Each number is 128 + 32 x the weight over its row's rms, rounded and kept within 0 to 255. Layers, rows and columns count from 0. The size above them is the row's rms in percent of the matrix's.

# layer 6 MLP down (transposed), 640x160, rms 0.105, rows 142-179, columns 120-159
size [ 80  90  73  93  99  91 122  92 124 127 123  97 116  94 131  80 102 106 104 124 116  85  89  83  86 111  94 114  82 110  93  94 102 107  78  93 102 120]
[[ 87  62 151  90  76 195  21  98 188 141 112 132 139 114 154 148  99 116 165 114 185  85 132 128 136 150 146 165 118  86  95 110 141 108 101 155 119 175  83 105]
 [142 113 117 142 168 118  70  83 166 137  74 156  91 173 129 125 160 136 131  79 126 115 146 136 102 126 102 116  99 160 108 167  89 149  87 165 148  16 107 157]
 [140  56 156 128 180  67 101  97 151  88 101 142 124 143 137 108 125  89 132 121 161 137 138  76  82  74 159 127  71 114 147 175 138 158 138 115  71 104 168 167]
 [ 71 178 126  75  70 121 152  92 139 152  33  97 140 139 186 149 142 129  90 160 132 121 151 139  76 105 115 100 120 159 122 124 160 140 155  75 142  92 120 147]
 [120 158  79 146 129 117  96 172 141 140  48 145  73 166 113 147 118 153 184 134 142 116  87 116 119 178 122 154 161 135 119  71 127 118 116 142 135  88 111 135]
 [132 107 115 170 103 154  94 133  61 123 141 130 127 185 164 117 166  59 107 201 171 104 138 132 127 122 129 149 129 131 107 167 156 114 146 165 130 143 193 115]
 [124 151 107 121 141 105 151  58 117 158 176 153 103 157  97 124 181 151 169 117  87 137  83 133 155 131 162  84 109 120 135 109 138 123  75 141 131  80 134  88]
 [123 105 184 141  87 126 109 153  92 124 120 109 170  85 109 122 179  86 111 158 180 104 110  98 111 152 100 137 168 129 116 135 121  60 121 110 158 189 103 114]
 [ 95  58 144 125 131 106 163 105  91  93 156 110 113 149 224 193  92 170 120 174  88 125 112 151  76  82  94  83 177 148 117 159 154 164 188 119 161 110 134 162]
 [ 68 147 176 126  87  76 124 155 146  98  70 192 139  92 137  75 114  99 128 121 133  97 112 108 143 128 108 134 162 154 138 127 130 119 205 117  99 148 114  91]
 [ 98 140 135 153 122 124 238 117 111 116 158 166 100 146 142 157 126 172 111 133 118  99 155 164 161 176 140 121 159  81 199 108 129 156 100  99 105 154 113 136]
 [116 119 134 170 122 123 182 133 101 134 116 135 142 193  50 112 160 160 127 152 135 190 178 103 160 103 102 100 129 117 164 147 101  98 145 169 156  79 118 132]
 [149 146 119 176  92 147 113 154 102 176 160 159 157 122  83 104 143  97  85 123  71 183  88  73 154  51  99 141 140 130 102 175 178 136 102 169 127 163 144 164]
 [172 150  81  69 192 113  61 146 145  76 105  91  69 133 171  99 112 116  94 113 111  84 153 163 152 152 127 148  78 159 131  91 192 133 182 134 117 159  74 143]
 [136  54 120 100 151 224 107  92 130 127  63  86 182 120 149 129 110 135  89 170 189 150 164 134 129  79 128 145 104  88 139 123  81 176 162 117 135 169  60 108]
 [172 108 114 155 102 120 118 136  98 134  76 150 115 106  67 193 124 103 134 126 154 124  83  73  97  89 186  96  63 196 103 135 119  63 116 149  93 191  92 136]
 [108 115 132 154 111 116  71 130  88 149 134 132 133  55 114 156 176 125  82  93 149 113 109 174 140  92 153 152  85 107 119  70 143 126 142 169  95 153 184 119]
 [111 144 133 194 191  93 156 104 208 120  82  80  62 133 143 159 118 162 133 132 145  88 110 173  81 106 109 147 111 155  98 138 122 111 126 152 152 131 104  75]
 [150 153 154 138 163 133 152 134 107 129 141  94  55  80 115 161  61 135 193 101 139 139 157 149 146 118 126 189 111 217 157 112 141 141 143 176 157  77  97 125]
 [ 85 186 135  83 102 164  78  66 148 101 150 138 100 135  76 206  79 139  99  81 104 197  92 167 113 146 132 139 137 112 172 138  94 154 131  87 176  88 129 120]
 [107 137 123  59 145  61 101 149 140 147 148 156 129 117 171  74 151  91 149  94 114 108 131 185 122 156 128 114 100 107 137 111 110 151 107 144 115 125  89 160]
 [142  66 149 160 134 145 203  90 176  89 158 147 151 124 203 111 121 106  89 107 108 118 149 166  92 125 189 149 149 117  71 215 163 139 151 122  71  94 102 182]
 [198 132  88 123 137  80 155  78  97 119  88 137  78 169 137 148 136 139  81 135 159 102 102 106 130 110 143 111 116 167  62 150 122 119  90 110 162  80 121 169]
 [118  82 168 193 121 137 103 113 114 145 111 122 102 137 164 158 122 127 101 163  94 127 157 124 124 133 116 124 112 166 111 159 144 134 111  48 162 170 188 173]
 [115  64 141 154 163 125 138 107  99 149 118 192 114 140 167 139  95 106 156 189 136 155 154 125 170  60 188 113 101  95 101 162 177  77 132 140 146  94 123 117]
 [111  90  76 109 185 149 153 176 181 142 121 120 142 113 102  91 140  85 137 128  94  78 110 151 120 136 120 165 130 152 126 103  84 124 161 116 148 116 138  95]
 [103 137 101 155 105 155 255  83  51 111  50 156 132 128 178 107 163 163 153 135 126  75  67 169 117 183 100 152 156  95 133 128 140  97 130 123 103 114 118 116]
 [143  53  86 100 112  92 172 130 113 132  43 152 103 103 181 113 107 150  93 177 154 153 169 132 166 159 150 178 157  80 124 130 125 150 125  83 156 138 132  93]
 [105 193 146 132 102 158 118 115 112 118 144  72  60 127 148  99 156 161  76 224 112 189 171 129 102 107 118 138 124 121 130  77 105  84 110 132 129 162 154 149]
 [103  86 104 178 103 146 128  93 123  69 139 166 195 123 117 157 111 141 120  91  78 166 111 144 138 128 107  98 135  62 111 153 120 137 114  70 161 110 204 139]
 [139 113 167 115 107 161 125 108 141 133 136 108  88 104 133 133 102 134  75 119  84 151 199 150 119 192 148 138 155 136 113  84 154 166 163 171 136  83 174 100]
 [ 93  66 118  49 158 159 146 158 128 119  56 127 186 138 102 119 120 154  63 116 110 107 115  74 195 102 113 104 114 102 119 136 109 160 163 116 171  95 118 192]
 [ 87  97 106 110 109  75 211 138  71 126 150 157  62  94 151 144  94 151  87 147 163 146 113 137 124 190 113  99 111 170  62 127 149  90  89  95 144  81 128 114]
 [132 147  82 113 110 193 155 118  97 122 103  97 112 172 170 103 113 164 187 127 150 142 154 115 176 148 118 142 145  87 144 164  90  75 145 175 140 105  83 152]
 [115 129 104 141 177  94 144 176  75 183 126 138  74 135  88  94 177 103 100 123 122 112  97 105 170 164 113 124 193  69 112 115  97 126 125 118 194 111 112 107]
 [177  50  96 127 178 135 151 126 128 162 113 141 184 142 127 107 196 115 130 135 145 149 129 128 143 134 159 158 126  64 143  88 139 130 151 125 101 156 124 109]
 [ 97 152 122  68 168 145 151  73 113  72 111 141 116 122 148  60 100 125  75  97 115 148 125 109  96 117 147 184 167 155 123  88 119 184 191 163 148  74 133 165]
 [196 131 137 121 118 100  61 168 172 121 132  88 134  74 139  97 140 130 115 153  97 148 106 128 212  64 146  98 164  86 143 135  78 170 189 158  60  77 152  96]]
# layer 6 MLP up, 640x160, rms 0.119, rows 143-180, columns 120-159
size [101  86 106 101 103 114  95 113 111 103  94 112  93 111  95 103 106 115 107 112  91 100  91  97 105 106 108  93 101 102 100 123 106  91  95 110 111  92]
[[172 146  93 168  47 123 111 184 154 149 140 138 113 151 131 154 109 128 135 136  87 156 106 129 124 159  89 116 116 145 153 176 177 102 102 134 184 140 114 120]
 [143 144 146 101 122 171 132 131 117 167 131 176 101 181 224 135  89 191 168 128 150 128  63 126 145 119 141 212 206 127 137 101 114  83 115 143 177 129 130 107]
 [177 112 109 175 149 134  91 149 203 109 127   0 188 147 112 152 171 140 139 157 120 139 116 142  79 111 128 161 145 106 145 115 100 133 133 135  93 144 141 102]
 [ 76 101 136 169 104 176  85 130 171 131 163 132 147 184 124 140 127 110  84 150 147 195 104 188  84  88 116  72 132 121 142 155 141 102 139 114 142 144 123  95]
 [108 118  86 120  85 131 121 148 175 155 157 111 108 127 123 161  94 156 143 129 129 150  80 112  87 213  98 152 178 133 153 135 115 130 161 172 128 157 127 123]
 [124 123 149 101  99  94 119  81 127 199 139 190  98 122 107 177 118 161 157 165 138 124 120 101  77 201  91 171  50 159 130  65 106 133 120 128  81 139 106  30]
 [110 122 118 122 143 110 129 115 179 181 142 179 128 134 110 131  76 139 161 124 113 132 143 181 136 141 139 118  91 103 113 136  95 146 149 180  89 117 181 167]
 [105  91 136 127  75 112  88 119 153 180 190 165 108  97 122 166 118 150 110 106 174 180  75 161  82 195 157 175 174 160  56  79 114  74 122 140 128 191 104 131]
 [117 147 137 132 103 146 109 114 163 149 174 154 127  77 100 118 156 249 122 126 147 159 155  74 103 148 107 180 160 124  75 113  96 191 123 140  73 162  98 158]
 [ 63 134 120  67 111 141 127 137 139 179 156 114  66 124 158 103  89 160 111 163 202 110 130 129 155 146 113 121  46 156 157 167 139 103 143 116 113 161 106 120]
 [ 93  74 119  62 147 191 117 119 181 159 146 146 139  52 141 169 127 116 114 146 129  89  57 120 101 170 148 172 105 140 150 119  98 147 148  99  75 148  32 116]
 [121  75 207 104  93 139  97 134 151 115 128 108 135  99 158 126 118 158 127 121 177 122 119 132 105 103 150 139 124 135 197 163 156 140 159 184 122 174  49 158]
 [139  75 114 188 146 165 132 161 118 165 126 161 149  54  85 117 127 135 151 160 208 146  96 151  71 170 126 134 171  57 112 133 115 108  98 121 199 135 152  79]
 [120 142 126 115 126 166  91 131 131  94 201 155  85 139 167 142 116 178 122 100 142 131 107 117 144 130 112 130  77 138  89 143 158 137  82 135 139 176 103 132]
 [ 70 166 127  84 137 163 125 117 143 147 118  82 130 144 152 155 155 144 177 131 108 114 121 144 153  87  61 219 136 120 162  62 165 165 182  96 148 149 135 105]
 [ 92 148 102 101 112 134 115 113 139 134 126  76 120 133  93  83  77 118 195 116 157 149 127 124 109 156  79 164 139 193 136 124 135 131 154 124 106 124 109  86]
 [141 115 162  76 101 183 122 131 168 136 156 146 149 168 126 135 101 148  80 167 159  95 119 148 183 138 121 164 160 141 123 172 146 107 100 176  97 125 118 181]
 [102  59 107 121 109 121 101 139 175  83 135 138 156 129 156  78  47 148 186 165 167 129  92 173 105 114 138  96 139 107  85 101 132  93 118 103 135 168  99 116]
 [ 93 110 207  97  88  80  99 179 173 146 174 159 131 133 145  89 153 145 101 115 141 139 153  78 101 154 121 131  98 162 176 138 180 146 172 157 161 169 186 166]
 [119 146 123 136 118 198 108 138  97  90 162 108 137 100  86 161 103 155 141 127 214 115 109 118 121 150 165 177 122 135 124 127 116  98  60 200  71 165 126 146]
 [129 119 127 146 148 172 128 122 159 145 139 150  68 191 143 112 132 118 134 108 125 164 139 140 148 150 162 110  95 124 155 119 108 109  82 130 179 192 117 145]
 [129 102 189 132 101 178 134 147 179 143 128 191 123  52 173  97  98 137 150 150 151 145 147 107 193 135 124 194 114 105 101 129  79  84  76 140 124  99 127 149]
 [107 122 133  75  54 150 142 181 156 117 130 173 163 169 161 116 128 128 150  55 138 134 104 102 143 103  83 138 167 116 119  78 138 128  81 201  59 129 144 143]
 [ 59 166  95 123  64 113 102 158 155 127 113 107 123 108 143 101 117 139 164 122 201 105 153 115 102 144 141 119 190 170 162 128 113 105  80 112 104 175 127 153]
 [ 54 104 153 145 117 153 131 146 102 142 160 118 121 123 134 136 100 126 169 170 133 156 112 118 138 130  67  96  96 107  52 149 135 124  78 163  84 125 159 139]
 [122  42 172 170 110  71 151 202 136 158 155 166 130  89 107 196  88 121 158 162 121 126 128 155  76 117 114 186 132 183  99 173 118  98 141 112  85 121 142  73]
 [104 153 129 133   5 119 106  92 142 182 139 162 111 119  82 200 165 124 144  90  97 154 153 122 126 183 108 189 120 144 122 130 168  96  60 104  93 118 149 125]
 [143  49 118 126 142 115  95  98 130 136 119  63 148 117 142  73 143 128 178  83 165  85 156 128 163 148 153 121 155 188 122 104  91 183 175 186  91 112 145 157]
 [ 97  92 186  96 126 120 122  91 126 140 148 112 128 119 160 135 109 110 162 144  96 138 117 109 114 153  84 117  94 154 102  95 115 103 168 130  87 116 134 188]
 [149 153 154 131 104 148 110  99 135 122 134 132 171 153 149 146 151 108 122 108 148 106 139 129 150 114 143 105  91 103  85 176  62  86  67 117  86 174 120  69]
 [113 118 130 176 119 144 138 126 129 140 119 122  88 138 136 144 136 132 111 141 156  51 103 128  38 141  99 109 172 139  83 172 146 125  60 145  94 138  74 115]
 [ 82  56 115 119  79  96 126 139 116 121 144 155  88 107 156 162  93 146 120 180 147 151  82 129 138 191 143  96 118 193  63 118 151  72  79  88 146 129 140 119]
 [104  29 166  99  81 117 128 120 135 167 165 130 131  76  74 170 110 118 126 166  99 141 143 172  93 119 161 132  82 151 109  72 110  95 132 116 107 140 111  65]
 [133 105 143  79 102 155 139  85 140 103 104 103 170 139 133 142  66 110 139 138 107 155 142 195 124  94 111 169  84 117 151 100 146 151 125 168 137 146 121 146]
 [112 180 149 154 117 107 119 168 107 137 145 125  77  79 136 150  96 190 168 149 125  89  82 153 154 148  44  81 120 168 165 164 168  87 132 172 126 125 161 132]
 [ 68  83  92  96  24 107 111 184 190 139 142 149 152 122  87 164 147 131 184 161 130 119 185 132 140 200 127 109 100 104 104 148 150 118 100 151 166 129 115 144]
 [137 117 144 176  78 173 103 105 163 123 144 147  91 145 185 115 177 147 149 177 176 125  93 109  93 159 125 115 116 103 110 153  87  83  99 119 144 134 144 113]
 [ 80 125 104 180 132 136 123 150 108 150 152 138 146  83  92 175  96 154 153 155  99 152 127 112 174 146  93 147 102 138  54 127  82 118 102 117  90 121 170 158]]